Weights of a small GPT-style language model, trained from scratch on English Wikipedia.
Size: 13 layers, width 224, MLP 896 ReLU, vocabulary 819, 7.06M parameters.
Architecture: LayerNorm before each block, learned positions, biases, tied embeddings, capped logits.
Training: 168M tokens, 5127 steps.
Each number is 128 + 32 x the weight over the matrix's rms, rounded and kept within 0 to 255. Layers, rows and columns count from 0. Numbers have three digits each.

# down: layer 2 MLP down (transposed), 896x224, rms 0.0518, rows 781-893, columns 112-167
# up: layer 2 MLP up, 896x224, rms 0.0598, rows 782-893, columns 112-167
down781:128140162146136132111125133160138139140134105142107127131148121101156143134125117117121119121105135126123142104129137114131153104136135139124124156125114106117131123129
up782:112134109113129142173105124116125170132133130111105123131135132128145151142146117123147143096122131128128117122139144133121126137128131114134146122133127140138151109097
down782:107136118133116126126122117138135109124132127128133117134123119132115096126123147114125142125117146126125139126129149124125146133128125113124105143120136111131120136113
up783:093150212101191149229133175199126131107109108214182104115155106089162143101140105194151034165128069172055070132167163200034103104125152154133156172118124133106109022075
down783:042113216137184157244170043184111234153164063138108136074068232110160173024179152138158024164142110082136233040102225035161074033146114125117146099048204082124012069060
up784:113139130133133110155095133106143152103134154139134113147107079164143122122136137157133127127119134109140125153107133138106159126124120117111129104129126096109158107137
down784:136135107123103145131156129156117122115126125145125121101113131104128106160125145120116111119124124178111138138123128112116127103141122116146099126122110125141133119125
up785:114134144109181140159111162112154134104139096123096115095143114145118125133158126114124133151045118101120130108121172089127150118108125139137148120114157135107156128112
down785:141140109162169134145134140135135094106131139147142137090084143078100123131124122136128136130114120119129113169106134111127117110094131104100136105116137153117114098138
up786:102137112100128105151122121129127151129109133128129109148151127183113156118177121134146153111103106098158155117128160123130149131152132133118107140121114135120114094115
down786:107123127158141114139140138135130121118163135139155108107145125113092127132137131123165138125120139147128143128133120131132124112118105130124120135112132151132115119126
up787:116138153092154127148085115133125132145119141108101113105131118162131137144148121127125133107099128108123138095123142148130132134154099116127137095111120130125158138127
down787:126110126132138136125139137134131121146138125122155105146123134116120118136121128118125116149125141136140100132126120124140112097105140139131127130108135131142145119129
up788:129136130092116134159128122115120140139108150110111151097112125165141136148134126156119142129097131124130107141136138140103161141149131124113144112151145128128158117131
down788:132143146151132125112136123145110132097114129134105128132128115120126116120121101118115124129157130150126109118108124148121101160136125112114116113128124142163115135136
up789:108132135116143137159100148105160152133165136125123145137123115152095135140146114157147120131103131130141111138136158122117156129155143120141112112115147124125123111100
down789:131128114135133128133116115126128125131137132104131115126138119123107111118107127133137125126141170136127132123150122132133095117110133114131092136133152103132114134157
up790:119113136082142102146103105134115159103121159122117145122151148148118142127121124143121143133126112140140118134126150142118138142131131131124140111150142153104137114107
down790:110120114128132133132140125131104117124120131129091124123100127136123129131128143127120130126134114132110108142135129151114137131147130134113143120145113136131174143121
up791:114161118126121124123107137118147147137158127147127137123147120149122163120136112148111113128130157134106160153118125152093164140126138141091117095115125144123127124136
down791:139122144129151120119143123120134124119127120127125117132122131125132107125131120140128109123123127124130105131114122127140106120129134127143117136119140139130125124163
up792:134153204148154183139142189064111105210056099173097138170077072153154147121153032198088174151096139156118093132193127151158164142195122211075181068174119117131131053089
down792:156111189071171145159125124133093182161082157169121134139124142067160088108157145073115201117081162116086142105176192082151208136118108130146107158105150131120095113089
up793:136124114080140147142106137114122164105098130135115119116133123137137172131124135125101140134090142113123139118116152129132143131128132121144129128112129146094146117133
down793:135118140134136145137116132129119109129114124118144131130130128138139125134122137133107143134118108133138117103139123119146122129116134110120115124121128146151116121133
up794:122126117120171133145092114128137141134110147137137120121123121136101133141134177119144166133115135106143118103120138137091135165139116103126130124120091136103152105090
down794:145136125150134137128124119172101164133123153130146139122095136109123113137121143154138113135130151133126151137116128119117103140143125118140100132114106137142101126128
up795:113056172053086197106116142112122080138169163125124113120159078132199078148142139179117197175120102196083099045130154148065182106153151192167137100087143093053188128132
down795:087083142103233140048092184113126151129115102125110042161217077107176095202106052156183117087118161091141078089100130123163145139135095199144199134125063102111173091152
up796:097142122104128132140099117153141161101155122129115122112114170141136148116127127127111144079140083090154080088102132143128125178140139132191130156142125167139177117112
down796:119114109160148142117136119110097133077119170140118094141039126090143104135113084140120087151129130116123088099101151125114152114141118139088148149137078100135118137171
up797:138112097081136181119081087186178118114183212067077078115188105088103110166132124136125087212051164124144201017171118117076139161070133134151065161112145162102145118134
down797:101136127069149151195039170082152109209091189011096114100120111131142127079170149121161075106042074042160081109125057141158110059122140076202000081192119213096086075165
up798:115087126128118123148127126154151153123148131122126127105151153144120152135133162151140114104119139115139110135117122147132149149130115134146134124146122124094139113121
down798:112126139119119127149131120133113135120111118125119140108130103125124157148129131115142126134136126145138128128132098133122120130136111134128112133130123139104135124113
up799:086118109121109147130104121144160151129128139143110131129140160157154123129114112110137146080094149092146135126132151155108137128146121098156136125098139128113143134120
down799:133128129154110142133118125155119121128109110098091136156131132125161104138111110144130162112119136105125120132128144118128117120126132127119147108143110126152129132121
up800:130139119111129115127115117122119182161136127129119089135124121127140155108142115141119157139114104104105116130123128124125122146169137096138134122130157134114134131130
down800:141124134128127128116116120117119136151138121123131123124129090124123129119128115093130128126109111129112123114126130129136118115152124142135143142147119115123107152151
up801:097125113096128122128112143147165124112110144125115133114120168149118191127142146137149128133110144118121115103138155118118114122122104126130127141144149143130123131099
down801:130148104116124140153131117126151144125132136125125140131127094130121138143124133119126146127105105147135122135110137122171101130141123116121157119094129149126118136124
up802:116136130118122142142100136118137160134107166138117137139138127151128151134125120116112158127131115111112119147129128130109111122118117119146142146120120109101113137131
down802:134122136143134126118122141114117139142124120121122124122129116147147107135129122139134126127130129110114116124127142120121129113131137139125135135123129119129122125137
up803:132040145129110185136165125085145128159170126121097112148137185114216125135182074188096233152119075132113141041211102040131157110118125134067171164155170160141123049136
down803:166127082154158102118078072146120153106127058081084156143149106159168074086105137096178145160137145107129154109094186081095164203165148149114193176159094157181165099085
up804:078135117135129137161118114125124180115151134125110155115122131145139144114140108143137128099092135105138122122118153134135124153145144110121139102142097117130164128104
down804:092127117152150134146126128117122138110132088123118116113095107110123123143103132132146124129133134149128138142141121118127143148136135118157116116148122125143123144130
up805:111131143117146139138127125129135138117089121138108126124111119157119134135135113162127140105112137137131124121133123125112129122099136121116135122112126124108165116106
down805:116127141127139120146130123148126136130123126124141125130127121120125124135125131120127130132125131131146122134125123136131144128123145126125140132126133131127121130126
up806:121109107128118108184111148113156176092125190115119122142131096161122148117165116126123128144116133088101143131137136110092171100121133099146114095145138165078181131127
down806:121142138118115118133145124144119130146157119094152148103161078137082131143121146169120129106129138127154139125117083169130114091073158137081127128091117164131114170147
up807:094075108137141193115157120164114162153028146106125181138108171111156144137143084174109125177123128126221190104186124123077120090174137130147122081146057153067135098085
down807:116129091124048097133112137204060077000122171209200106090166115152073149125150139149123077138176107136104123196166080128063115131038190115118070142173186132107100163180
up808:134141134116146114158102113108145166117140130124127110118138102143131151121125115158116142129133114135135141124112155121129118115125138119128108136120121138124123122114
down808:108127157126144135121127141134124129126116122133132127147124119107134123127126133121135108137123133127131144138122153113139114138148126138117118137118130105129108118138
up809:119127093092125127160112166106151164080144128097133134109144149158105151083123111142134114130119116130079079105115179138101136130101115128132131125114125111113118075121
down809:129133151126152123151123136145123146114148112116159134126184114116120111153113110130152130150138104137125123122114122145119119072150120147142141140120136159103104141080
up810:084110090121127128136071147128151170117109153103104133133119149149107139132107156139126116140092131132137148097141179118088128116155133101106094143110115091129123121121
down810:136139101136123161142137129172133157132145098115125103107134131106124127130095128127110085131131118151107150142130117109134131168124150137157099137098131132141150132158
up811:120121134116156143168120145099133144117120140134113122123128135117127132138147126150149134133125133100132136132138158124108110154110132093140130141141125126141134133136
down811:137119136111109107148142121153124136137166127117126125128110126125126117132131120107139121110126152146150121149124126118143141145136145117117131107148124123138139140133
up812:119138118119128121138121140107171151144104121148127132123121136156114148135170119150152106137129107103122085109130129126106121119137144103129138148138124120104143128128
down812:134128108122135140110133138144108136122121111119130130122140110129123111117136125145127142131145143132145128135139123147107121143122123143133142125139118128137108134159
up813:145154112100139138115087139115118165113158165104081136152138159103138163144165129152115112146080120120099136080090176140117171154114104117101112166119157135120137113118
down813:145135122138123112107128158142129162124147117104140099124146117101153127120128122158120125129104145146102154150120110155107126101162132145172152146106074130105127133130
up814:092126122116125119163132135102124169146147156141131131132119149154109168116146134156128118111127114141113142135119154176092119126156125141130095136112130149088178115133
down814:125149166126135110101138133108100115124136126121112128133142136122136115110150114152136141119149124118124118110122148125139121138130134141126134112119126129144134124090
up815:116141130122132126134109153097124153138141154138088092132131130143117136126161140151134135135121103127116152119114150121132120135143119121109103122123124111131117121107
down815:128145107128111130138132143132121139117134142108078125105144102125124114138132104137129171156128083132109133140147128180124090132112137117137113135103104156128144113121
up816:131124118109158134130080142104128127109096147141114132138131142139137140137124144143151168136120120137144132117113163129114157130130132126100108117129110116099184149112
down816:135107123128140130141113144134114123117115125133178143153142153140113132141125130117137116093148124090145149122135105107122104116138122123130133119130155123138117107119
up817:118107097137143122129127109099160126120117124143119154126142144142129129139156133147113127102099139111125155128120137123101118145154160120155147103100138162080140133115
down817:122118136125122107142132119114130116134123114118141132137115130136115119129141131131120136116124126124139121143120129145136118119128122110122127135131149132115103137131
up818:076181111037083175109128113117111096000151248211085087255149205108165154146131142114143083161134190038071246114156255106180140199128095109046106096250000073064136034120
down818:147143092146175117181112251075109133091143095195216111100166129172125163070176133116137137138182214086221020119149120058160098118169092226089180131078084199133146048200
up819:081130100096125103149099127083145170176135133111136140137126148124129137108135152160124148089094115125126135121146151180120131154123143099145139092110173103124136115096
down819:124100128138102107172129137091127093085166098117139144132138125170084101099131137128140153115140109109153129162154135094157124136119125126125124109075125139159091099128
up820:049151130097124127138089124131151132110130136116132146169188118163150173130155138152119155103086145124164125155126145126074150135167130152157138081127103133138149155113
down820:137151119120147122141106137126132131145111096140120106127088121141132156118125135118120161109125146155130112124093145122132165138176097098140184126110135113108115163125
up821:140091140113109115200109139136125143216132162033148185169089079227218094103140116177123161120134141160186068211131128166000200245115111104179130122222169044029135170119
down821:123000165074155126135182129142153117115135128080183173108123132150145144176098111111149192208150118181060132204042108227138110096116104054178203159041143100044104198189
up822:091143146116131115121114140115139132141145115141136123097147122110120161130130120157146124072092161126151114129136128124112127130158157088120108149141122113129135112125
down822:140126114143132125128136133098125128146132142124121134138134128113122116139127121137138124121123136130133122140114147103140137109133138095152119147109140134146120154132
up823:108130126108141144182111136101152151091127168093140164124152118131121184128122165140181119136118133132166125137135177125072113139150131104119129136148137116111139127092
down823:146110117126122115142132137113121118124134123118151136113150090140095123126137132148151132132151125138123135139104102128102116124123134107116144124121131135118127146123
up824:105146140085132144126102117114139160124116159140110138108130133155120141127115141137126162134093136137118119102135158114115137111112104118122130113125094146116129131139
down824:135136131175163124109153164134113126124143118115119102109118100109138138130149124130115115121133137147125109136135130123125123116116134132117136101121135141147141121129
up825:113171215112148175097111197114147142018133106105053101114110052144109125164194073177124089134090075170105123081140130106015135196137152177150073177109165230000101121159
down825:102093255000136063140089108166018149080221069207085143105171125117100132090166134117000054102062058093089158000170186097121191154224103174217116000162110114133147049085
up826:086116120136120122143101120121132127126115146124135112129140122159146124135132133148143140134105128146128131126122141117134116165118123142109096131140137136137123101096
down826:133134137131125129117130137143123122131148122120128126131135123117118118133129130105127123120140132131131130130117096127141121131123129131125130135119132138140120124140
up827:130118111133143131137124125132121153136136147139106127126160121146122140141144135145124131107112093132127130116116120135141157132160127115141124119140114114131146106107
down827:142133128131139111109110125126120135125134125108138126117125133135122130141127121118125130134131154125128115138125130130133124115119113139131140119122131112151113142132
up828:133115176097174133150133162153132136105111167157094141136111143126105175097166139134121109141128100171125069137152134112103126122144132061079114132168119083116149119124
down828:157158129155117160150147112151118144090120133120156112100124075067133143130147101152063145101097124185138119125135148140103112148122165127132103157144155117143129115125
up829:123066180123108141138108071142149163140211093034171078119123232136063138078188145120139080023124094115130090115125076118105100172167099131161197105128064046069085187180
down829:161079177175144149028169213075124153185065078065055106149097087255100146153000134167115196196086161178241114103130056145087186047131195089062176123131207147149205174137
up830:097131111117114147127107109159149140105140151124117122142129156141103157124156147139115139129094122129129130123102135141110108126131119129112122120134111100092117124113
down830:124156128138143138140148123123120113085097124129159140123130115128109116124124154158114109144122144159145138127123133113134086115126121123081136115133141143126117129122
up831:125149138112130140153085126110153157119134127104125149145122116127097147130122120124123147108081140107150127136140165113132141143118139124151134111105141127094127122134
down831:128122119127125144145130119115133129132126154103112139117149141145134120122118101130130132129135126118124094119137102119157113124121088129091123145128118114141126147146
up832:080113240159145122167138166133113102185113107181121202194158112107115186128135203113157176079132165069211122079118106088137179078223062072098174100057133092129095099038
down832:138096049131070137104123089079129144108071115174105108108115126148138149079148083107125182116120062100124091158104116154160091125135147118037188070051179062131159149179
up833:107126134095130141138102141121133123117130136131116120099152120105117155118138089128119126111089132157127150114126143133106136144145144140141139122096127127116166111105
down833:123117148124133133142141121146123117125135098108130117128133118136132109134133131119135133113150125116146122128120116121136097106126140120135121135100133129149138127159
up834:090125107099125149157095125140126150104145184159096104128116119129122154085148116160131089117062131142123175121166148103094154150122142133143128099154127143095169133131
down834:137167163130143111153144124095150156123135113097120117125155182158174119089093124125118092139155177132178140167133122102117126138041127137131115161122100134161114134174
up835:087202118105107155123092097176170099042161113179129088141172040107134136191110145143062085103095187188201149127145200055158154207152085140117074018088164150084109182139
down835:094255066196118136091101093179143022102112041086172073062167075127047128128100123142122089117081189117114097119124098076099172074183095104144079045071190155141168113153
up836:100154152104130137126076118125157136072120137146117127108125150141090139150119144164117137152086127149117151113109182120133123121156125094170114082190124147114119109092
down836:138097157128149130130118131106101111149129139137122085122085141122110136161123126152148114110146133124143071196136143147203106168178099149105129138146142171194090100158
up837:097138125096132138136112109114138163138149145112133158119117123166126125098147146139124124138098141107118148147130158123133138122132116126121167136118113104106143141131
down837:165143133117144149127128154116125123135136127137132133135137117142128116131125135117126101128137159133134117134115117106142107132119092104133127110109120133111130133145
up838:120109152119188149139112166127137142164109152117130149078122126160128117127134128132140145102128086102122100143117108104109124118122135136146127141109154111116112111137
down838:104170133146131128140113104165131126138119138131123119157115112140129141112159125139135150125115138131127143095105119147134149088159106131095141115122079124127136131130
up839:094119148102154129125125141143139162138123118138121143140164138165154152119143141141123128145103106138115112113130118108137129127104142115158120123133140172119120129132
down839:142135112136126132120163083131134119136132128116128120118140139133111126140136128123141136139144126137136110132104104128135131128147119114127149104142114123136135156171
up840:126154128120117110133118150080142164150175127098100120118134124178112119109168133128132125095104096131101124145129157134128152126145148120132149121111118117116123119123
down840:157126127175145143112102131114140135113138126112110140144113129136116086122126119108122113112129133120133122129130154120171132139136118142114116106127115149144101133121
up841:130120131104146148120111138132153147130112119131129125107128122146133128134155142169128150121114107110135138131121126087114123120128151123129138112144122141102143122127
down841:118132126136128149126145138129120119137140102120142135121128127130122116133120129135128125127124123128131122127126117124132101128118141127155121119108136128138130133139
up842:123122212132156174168113183096139107129103102162160144154117125128195150104112061197101156133126150122132124149163123089063161128158197115071160138189082178163111087095
down842:179189133094030181225186126212140088033121093142098026159116128130122159091096141100055194124167192179103157151065120170119062000132128104059141020072080122183199159161
up843:125122139117138147121109105123124174123120137119118129126118114131160161129146129155142126138131142120130155137140131121101117131127153100127150113130122123120161123122
down843:128118131144133117098134136135123127121124131118137111108136136124126126124146149118129149134134123122157123126128127125132121128127128132116125105129139118119144152124
up844:121145107170147165150144159231123125170148109168153045163169130089125149171102111174108138137148113140183159105146088255124127102189141165159125128115082047151186098046
down844:107117156203137080118042158146153201117075148100070010096157132118217122082115090136200170066139079152117141110141159066099105228131116168107098099171108092106157126076
up845:088198193058087182113124179100146128129129131182127125195090172116115139142141116176097140072116199121089143078182141132133083098131085136133037128099187067129082100128
down845:156099112111167127118112127085095114170085010101119164125189127253185058114113104157163122114118144162086025180086196095093194151068153169155086120139124153130199096145
up846:114129138107120132119110114134127160115143149136120110135133140134134142103146120134142118090091100111109144144120134120105144123120142142130134119131123111133129122129
down846:125122135122136134120104121139124120123114131136132130117137117138129119133134130126112138121131123138124128128132126149127125124127125124135132119142123123158128139120
up847:083126134093109126167124145134117155126120158162126125131130128146090142125142102116159127145110126106127119122137149146111135146124144123141148115115115142130147141119
down847:127120123133128132129133120120132109133133127139132119125127117112133123131109128123144129130120124137124135129126146141133134144137137108124110141133125131124124147132
up848:127159119080121132161117131116169134120121180123077095135130104145128136113156152146165106112119106109151143130117164135108147143106112117125112134159099124102127155130
down848:120139143158124119129137125146143126099141139127141123143113158111119128151143141134115164127117123144110152105130120096104122108139145116121113122114109166139131126107
up849:121140149107148124136093097145150132134151126141130149119136107127119122129107147137119140144106114114133121136168174137059134164146128148157122108130137148105116078105
down849:135128138132108132139132133109126127148120115112142145078156144126149120134112132161132135151144128128104103125134125125090125094128131144140158115144145152128114109126
up850:120105133122161169142119179187099149027181141204155220138118178187049168127232176154085142126129161205163136093124162055144181067086083081152093194091048062062169157147
down850:105186146155152125175121139142128196235160100098255208030085149170111107076113146132113211213198133058073247143082089090147090159144060133249167143083112187000186203207
up851:074079140099166111149126136117117176152143143102061139134152117176141149111179114138147138116076108112154095129120127151112141123123115115167141137099148115092137142107
down851:106115107107155134103138128151113134090108097146111127109134136139148074090194176142104145118106102121172193133139136140119141105140116137105146112132110112153127124144
up852:106153130099160128154106135109119160109138155138109144115125139132135128108128125130149141082118124125105112119115125137105146141142129111149152111140142119118147133129
down852:135133129122134137135125145154090133134087105130153146128160078124133133143141139138109143124133128140161147155164116142139140095111134124110136127135142097126125135147
up853:137132119107134153116120120136117173123132129133130129141120145144122152105139130147129142120130124125141118097125139120120122140142135131137122136109118122112142117134
down853:138129121122127117123134125132125125117111133127127136117120120120132123116132145126132131136132129136134130135116130131118134125123125128127147131127123130124136128129
up854:129145108121144131169104156140143150132144163128125119100116128129134131117134131115120117095104143120122122113138166128095132132113143137101124137098142134118161115120
down854:139104138104126131116135129110133127121129123133118132117132118144135126129124124125121120108124141123136093142142112111122135123112125133138144118122132101123144144138
up855:141120114160109196149128113188147148006202170207096086110165135090108101045125092132150200165163101180092217148185167149063081205163150145120187160181056146089206020124
down855:141101192192155118111079168129098155107051133111171091130096125088151108123080099130114068059090179077103144145135120098149119091041167172083035078163155093121140123178
up856:126135109116157135167104126120136162107132154110134098120152147162120146109153116136165128148129130120119111120136129116123144128107152106093124117143137148110120135086
down856:141130074120138127136138122137137109137130147109128127110113156153126106134149135117111133150153124136124122125139135134129126140131135126125130141125092120139162122114
up857:112113126133115100121115139125154156135155128119125107116109151145136141131125147134129115114130098150134143136118124113126160131150120116133132103123134114098130142118
down857:134122111131146140122122126120109119143122139126112131132122134141138113142123135130119130121129144129141116138121130136127136109113134129121117124125128110128130146141
up858:089131095101164146166079155117125156095099180131133139162141122165137173110152117116144108100105096101139113104150117160129141128162139096143100141170111102114139074087
down858:129144120092118105119129142130132131100126100122122071094159108141100142098129143088126129157139111145132107128133066150103113121106134099120189149123144157112114128120
up859:092168102089136142176092106092132132166148142161127110115143103136111139114161143129134141126082095100153093153134139152112138126131142126169099124110116114145126110111
down859:131106098135110128146116110135128127111163142146135092125202077138105107148122133134109089133145131131127113226124101090184097129126146055163081106122104193121125111154
up860:123114121107118147155117143132162167156106121130119133133150117165120157123121123141151128106095120126112137125136129107103109158136148151108116128167116133104135120110
down860:155102131131135132131140113131136120125137136123088145106108122095134118139148123122135138122127114142120102150123161139126117094134123112115098121155124127120147124158
up861:114108117116170121151082098141115146153112149112112100129127142136152172121151099133134139130121121126121153112095159168093123135154137124134113130127120109122132108123
down861:111127127144137123140130127126118133147127132117130092145127125139146135126122128132128148136109126126105112116112131112103128133123122117140166143120126112136130114106
up862:116132122140117136125103139131148150134137154138122149113122127154118166118148108166104114090100103128126134135147144120124129117127136134160136129140144122123139122105
down862:130130137131132128116142098114129126126137134107133110135126127123128127120134120108115139126124137139127128123128131112144115129119129141135128111128132144139124126129
up863:122131134111146115140088128147142142139111116160133164139131144123130133122151125123138132117129132114144140125122130135146085128119112134120127126128120130138121138126
down863:117125120144123128136135106125128139128147126132126110128137123126103119139138125116163099115124131133111124129129107149145116129137128132109112117168119133121132123144
up864:113125120092122115124140142115126126152127136115118130100092161126108160123157118135139146148092133155119133111131151136122116131149105110141113117134125123136139108132
down864:135111132136143123137157107141126118124134161127110128112120111125120131151140149111128133120117122169112107126120103104128149134134128125142128110126147137174120124151
up865:101121121013013179153131166160130110044255146218095098111083131122138123140119133132091202102087079166074138112138189189033188106192136175141146172185121171099215122147
down865:188173094203041118124115116141152154103109175117163131162024192086088128120176126130070034146131127203142100130118193088104179184193166147171142106217104181101134063209
up866:146092139132107159121122094120152106124167189175111121162086056126152105109175109139103125173099097212164164138145252169167156099092191153162170155136038115135208098093
down866:155116072181120155195087059160100192110175195071135113103164083115078132166150120125120209167102144125178107109087179150199208075077168147000130155075074143138084113198
up867:114193102159186107056127155167106139191033233098172053118101218085065135145124110156126163017103159080093002066129181198164179108182124089092059139252055157110254180133
down867:169255055177151139168203180080139148094071176199160003135165233002139151130126139137177104043031123119187102255093134157152122111077160144076020124255179061093066159185
up868:140123077124132129136126126113143177121112160088155163123162142129132140105135142143116118130105085107161127142124183111097130109118107106172139095109133162084172141095
down868:134141155117121117121127095122129129039135120127134149115154143114138092121137140108126101142110127130168147139112121098166106086110129103101143117086097166126126173200
up869:113133134133136132132135112113142147131147140144122125122141136118123143100132122134123124124124115111143142132120135105097115142122140115127135125111116119143139125136
down869:121135137127132118128118123134126124128132132124129135127130132125128132131118127133128126129129124132126126129125128133126127126126122129129131124126128124129129130133
up870:104098121101141130120097133131129150128128120107072144116124146130151140103125139129122133131124089138125126144132136118104144142124113130121119125124118127122147098120
down870:122121118132116104120147121117131157153142139115110119112138126109093131112121126153111153141139136136136120160128125102123113123107102124112132133128131134110102153141
up871:138095129070139151136134143109142146085134153158097126134144120160162130129155146122142149142101102149149129135143154118139143140149129116109132130146117136088149108111
down871:119146111143121128163137124110123119138120133123115126128157147100145129128109132120116118138148152104138122123134126116121128129138116137086117130136132128138156094128
up872:086111115106151128180117145114162129106114118127127155138125150138144147133157150114157150110116123100132150107116107155140122143126131120132152122132097137090134124122
down872:130111106129128130123074146172129146144137164098097121123103104104128131117125133131134110142086139138150130123142123143110125141143131147100112123128143152113114149110
up873:096115124126125119137112145124124125140152131138087143144142130146114142108128130126155138129106142127163151131113126140088126100126121150142143120080083131122123105113
down873:122120115114142118125138113130135142136136146141145105124141117119119124114144140126133131135129138148134135124106123143135117134135117122114103108112129150123112130139
up874:099143156141185127125138137145197118137116098129138104185222101131110115159128119155125117113109126127088145102152149144126128105128150136116104163159139168104132131096
down874:134106134145142154140121115145133122150145172159149139123124110146099113160124136142137134082154150155115138149133133079136081127099093071107088201100164157137108163122
up875:125148134100153107153130131121140139139160154112074130126114139143131156131134129127114154133086124114120131118123153103125172141119120133126137110113152149108143110129
down875:138132126137139119129122132127132124128102147131128131107100123128134127136118131126117119136140132152131113129111135131135132114132094104127127124102128139117131126136
up876:141215095105148198078091131156123075054127197234103145199174053191147126149090116183090115150010140152207191131149127157120210088158107142129215060037055088131120066149
down876:102162143150087107159060106147114195076133119068156137164118109040185134145144081165158101122050150065103112064103190031108022092183102033123074134096145144175132175084
up877:109116127091111128131089120131141141101116151128096141147152130137112152106141153172122132107106118115131142123120147119092144159152154132141130113099138155107134082091
down877:128127117120136128115108075146126132098160158128143122099100140142116141147143168160144137126131129131126136147099114129094087105126090119122159108125112138134138132130
up878:096149147127149133157105141112139124122120134130120121102136117133136145140146132113134136110125127102147111127123119143117127127132130132116099112159117142134132135128
down878:149112133133096140148135144126108111111128120141135116125138116128145113116120114109111145117147153116105118124122115131152131140129147131164119090138120131124129117127
up879:109107137127139132130086117106126153099096128116099139130134128148148131130131129128141102102086144132130124113122118112130141132143145149137117124128115141090174109143
down879:134117120147127095133131137152092157122160118108134114097127120116116147129137137113148145144128148152137154123135121157125146119120125141117135139085113133114146145156
up880:099119136102147136134121111139117160133133123141137121095134112126119131101125133124118125113132121137136142129123145130105130108144142127145126129135121120099125115108
down880:127131123133125134136127126130122129138130120139129122127126121110130133110140117113127127119127133124129117115124119141134121120129132126136137133135117125132130129129
up881:095128030120109074196136092105103134163072078108107215180107155187080152159102145129101234078113225077255083194080097193161076192100131121176209079120104118108094148037
down881:092158066180140147174161058176119183171129158002112129179139234041203092113114099145064161149184144129050229093132085136128060109000141132089121239105163087107088225120
up882:117063168090147166111046173120100112124122137151091074139083082161161126123153106191080086115094152136135146113202125128134083224095137156112092142191163096126168020099
down882:112130133085104117154011145168109138088128104156159051177133174226128159118096134105161081176091201082124111129112181184145120134103124131186088227134123053122078056155
up883:138122061066183107135137239000152150166083104128137117091169001078143125118102138137093108112125150154054056153116255110169185160122165229175038152154190113157178173079
down883:095233075070153092151087102048141135057103167203135058141123059000169099232147152124117173167129188123046101085069255048169085107057156208152152089152151072131202130108
up884:113145143100129132128102142121124178118108133094120142092133120129138150119139140146178109108120137098138140135117161107110147145133110124081103111128130107092156147160
down884:133146152146118119120140148153139124126134108112146132115117125125121121146148133121141117125118117155101133124127132145131135116130107135129118124109137139116131127148
up885:093128133122146144143121168122143141131112155132112115134099115138133163131120118131123138119095158153156118119125163101103153163104141098162120121171129142120137141134
down885:131150124148115129135159103141120124128121130100137130115140137104107131116134127097117115142134129164145129131099116118127130173118117114125111131167138130119125155163
up886:086127118129155130158104115103128131120131146130121134086109121138139165104167116145106141115110108112121140135143169127087126141117130117105127145116134117121135119135
down886:114142134137131133139123125135132124132131099082124152101133135121153148114135117147126132125084102125133113141128130123121148135129142120124115150117134145138131108136
up887:082103149136143125136104124105144155095137134133095090149135173154112148126151134138138137117124120104149159091119157120117139113134149131146140133110119167106099126080
down887:135145102159127117107147108115129100113127110133174119111128121121118115162144152112096141113126124125139143118121129114143150146139136093116159132103141126130116160165
up888:115127094065120120127104127102126157119178128110129186135161104131152159129141126138167173141101148164187171087077130145142169167129103145154120137089108156116191134117
down888:122162125129118138155126076091132115083145094139204128144151129170103115119140147145148027150163161099151125171138075116116051101038125158149099127111162178129117131147
up889:082132132100116105139111140130120142154112160140086092113139146162118157118138119148110129119109130105114101133108169130124147173177133166113123130102114111107131050134
down889:129110154117145125128115132105144145116108129138077120121118120128091153119119137152138129128110105119124143142108120145137138108146111119098135111111086169101129132119
up890:083101060146120136126141152168137112109120123219133082203068086155087135130182070139118113164129088175104198134154150181144131113255190144181112131083153101105130116107
down890:108084031108203144112159060116133156120211158184111062057087100097147153121230084127141103113104122166065150141100082214164132170152169140081145176110099141164110212166
up891:167067124113134176101139155120141094134020100097096141130132048139193146229154113205102169159089152160189161183145145075142207133163210171121215011195077107103096091131
down891:135151096140126139130103125145110099046147187167112130136121228127085028139072095097125125124069100129064122019166231102069158151194091133137155148147106151110128135073
up892:071114220075134119128075231136091155177041090071104210136124206164101152128159140129162165055107091063255162037134148200129077111255096182104096022132156067139241124145
down892:086219165080127123094000091255134144172147025065207197051117145067198146111093152135167174099139070066104164011091120111154102048180085105167094062144142146155208197210
up893:157171103156173119178048053164120149085134136227160061195074202110034127066149121116131045110116074203076128071145184099146085189091084117102178190057055062095118134143
down893:121069141104114122169153081085136120241059139085145067163147146124148148111183103132166134113200154091109067000138120038052171240100162245162210235135119147096125081145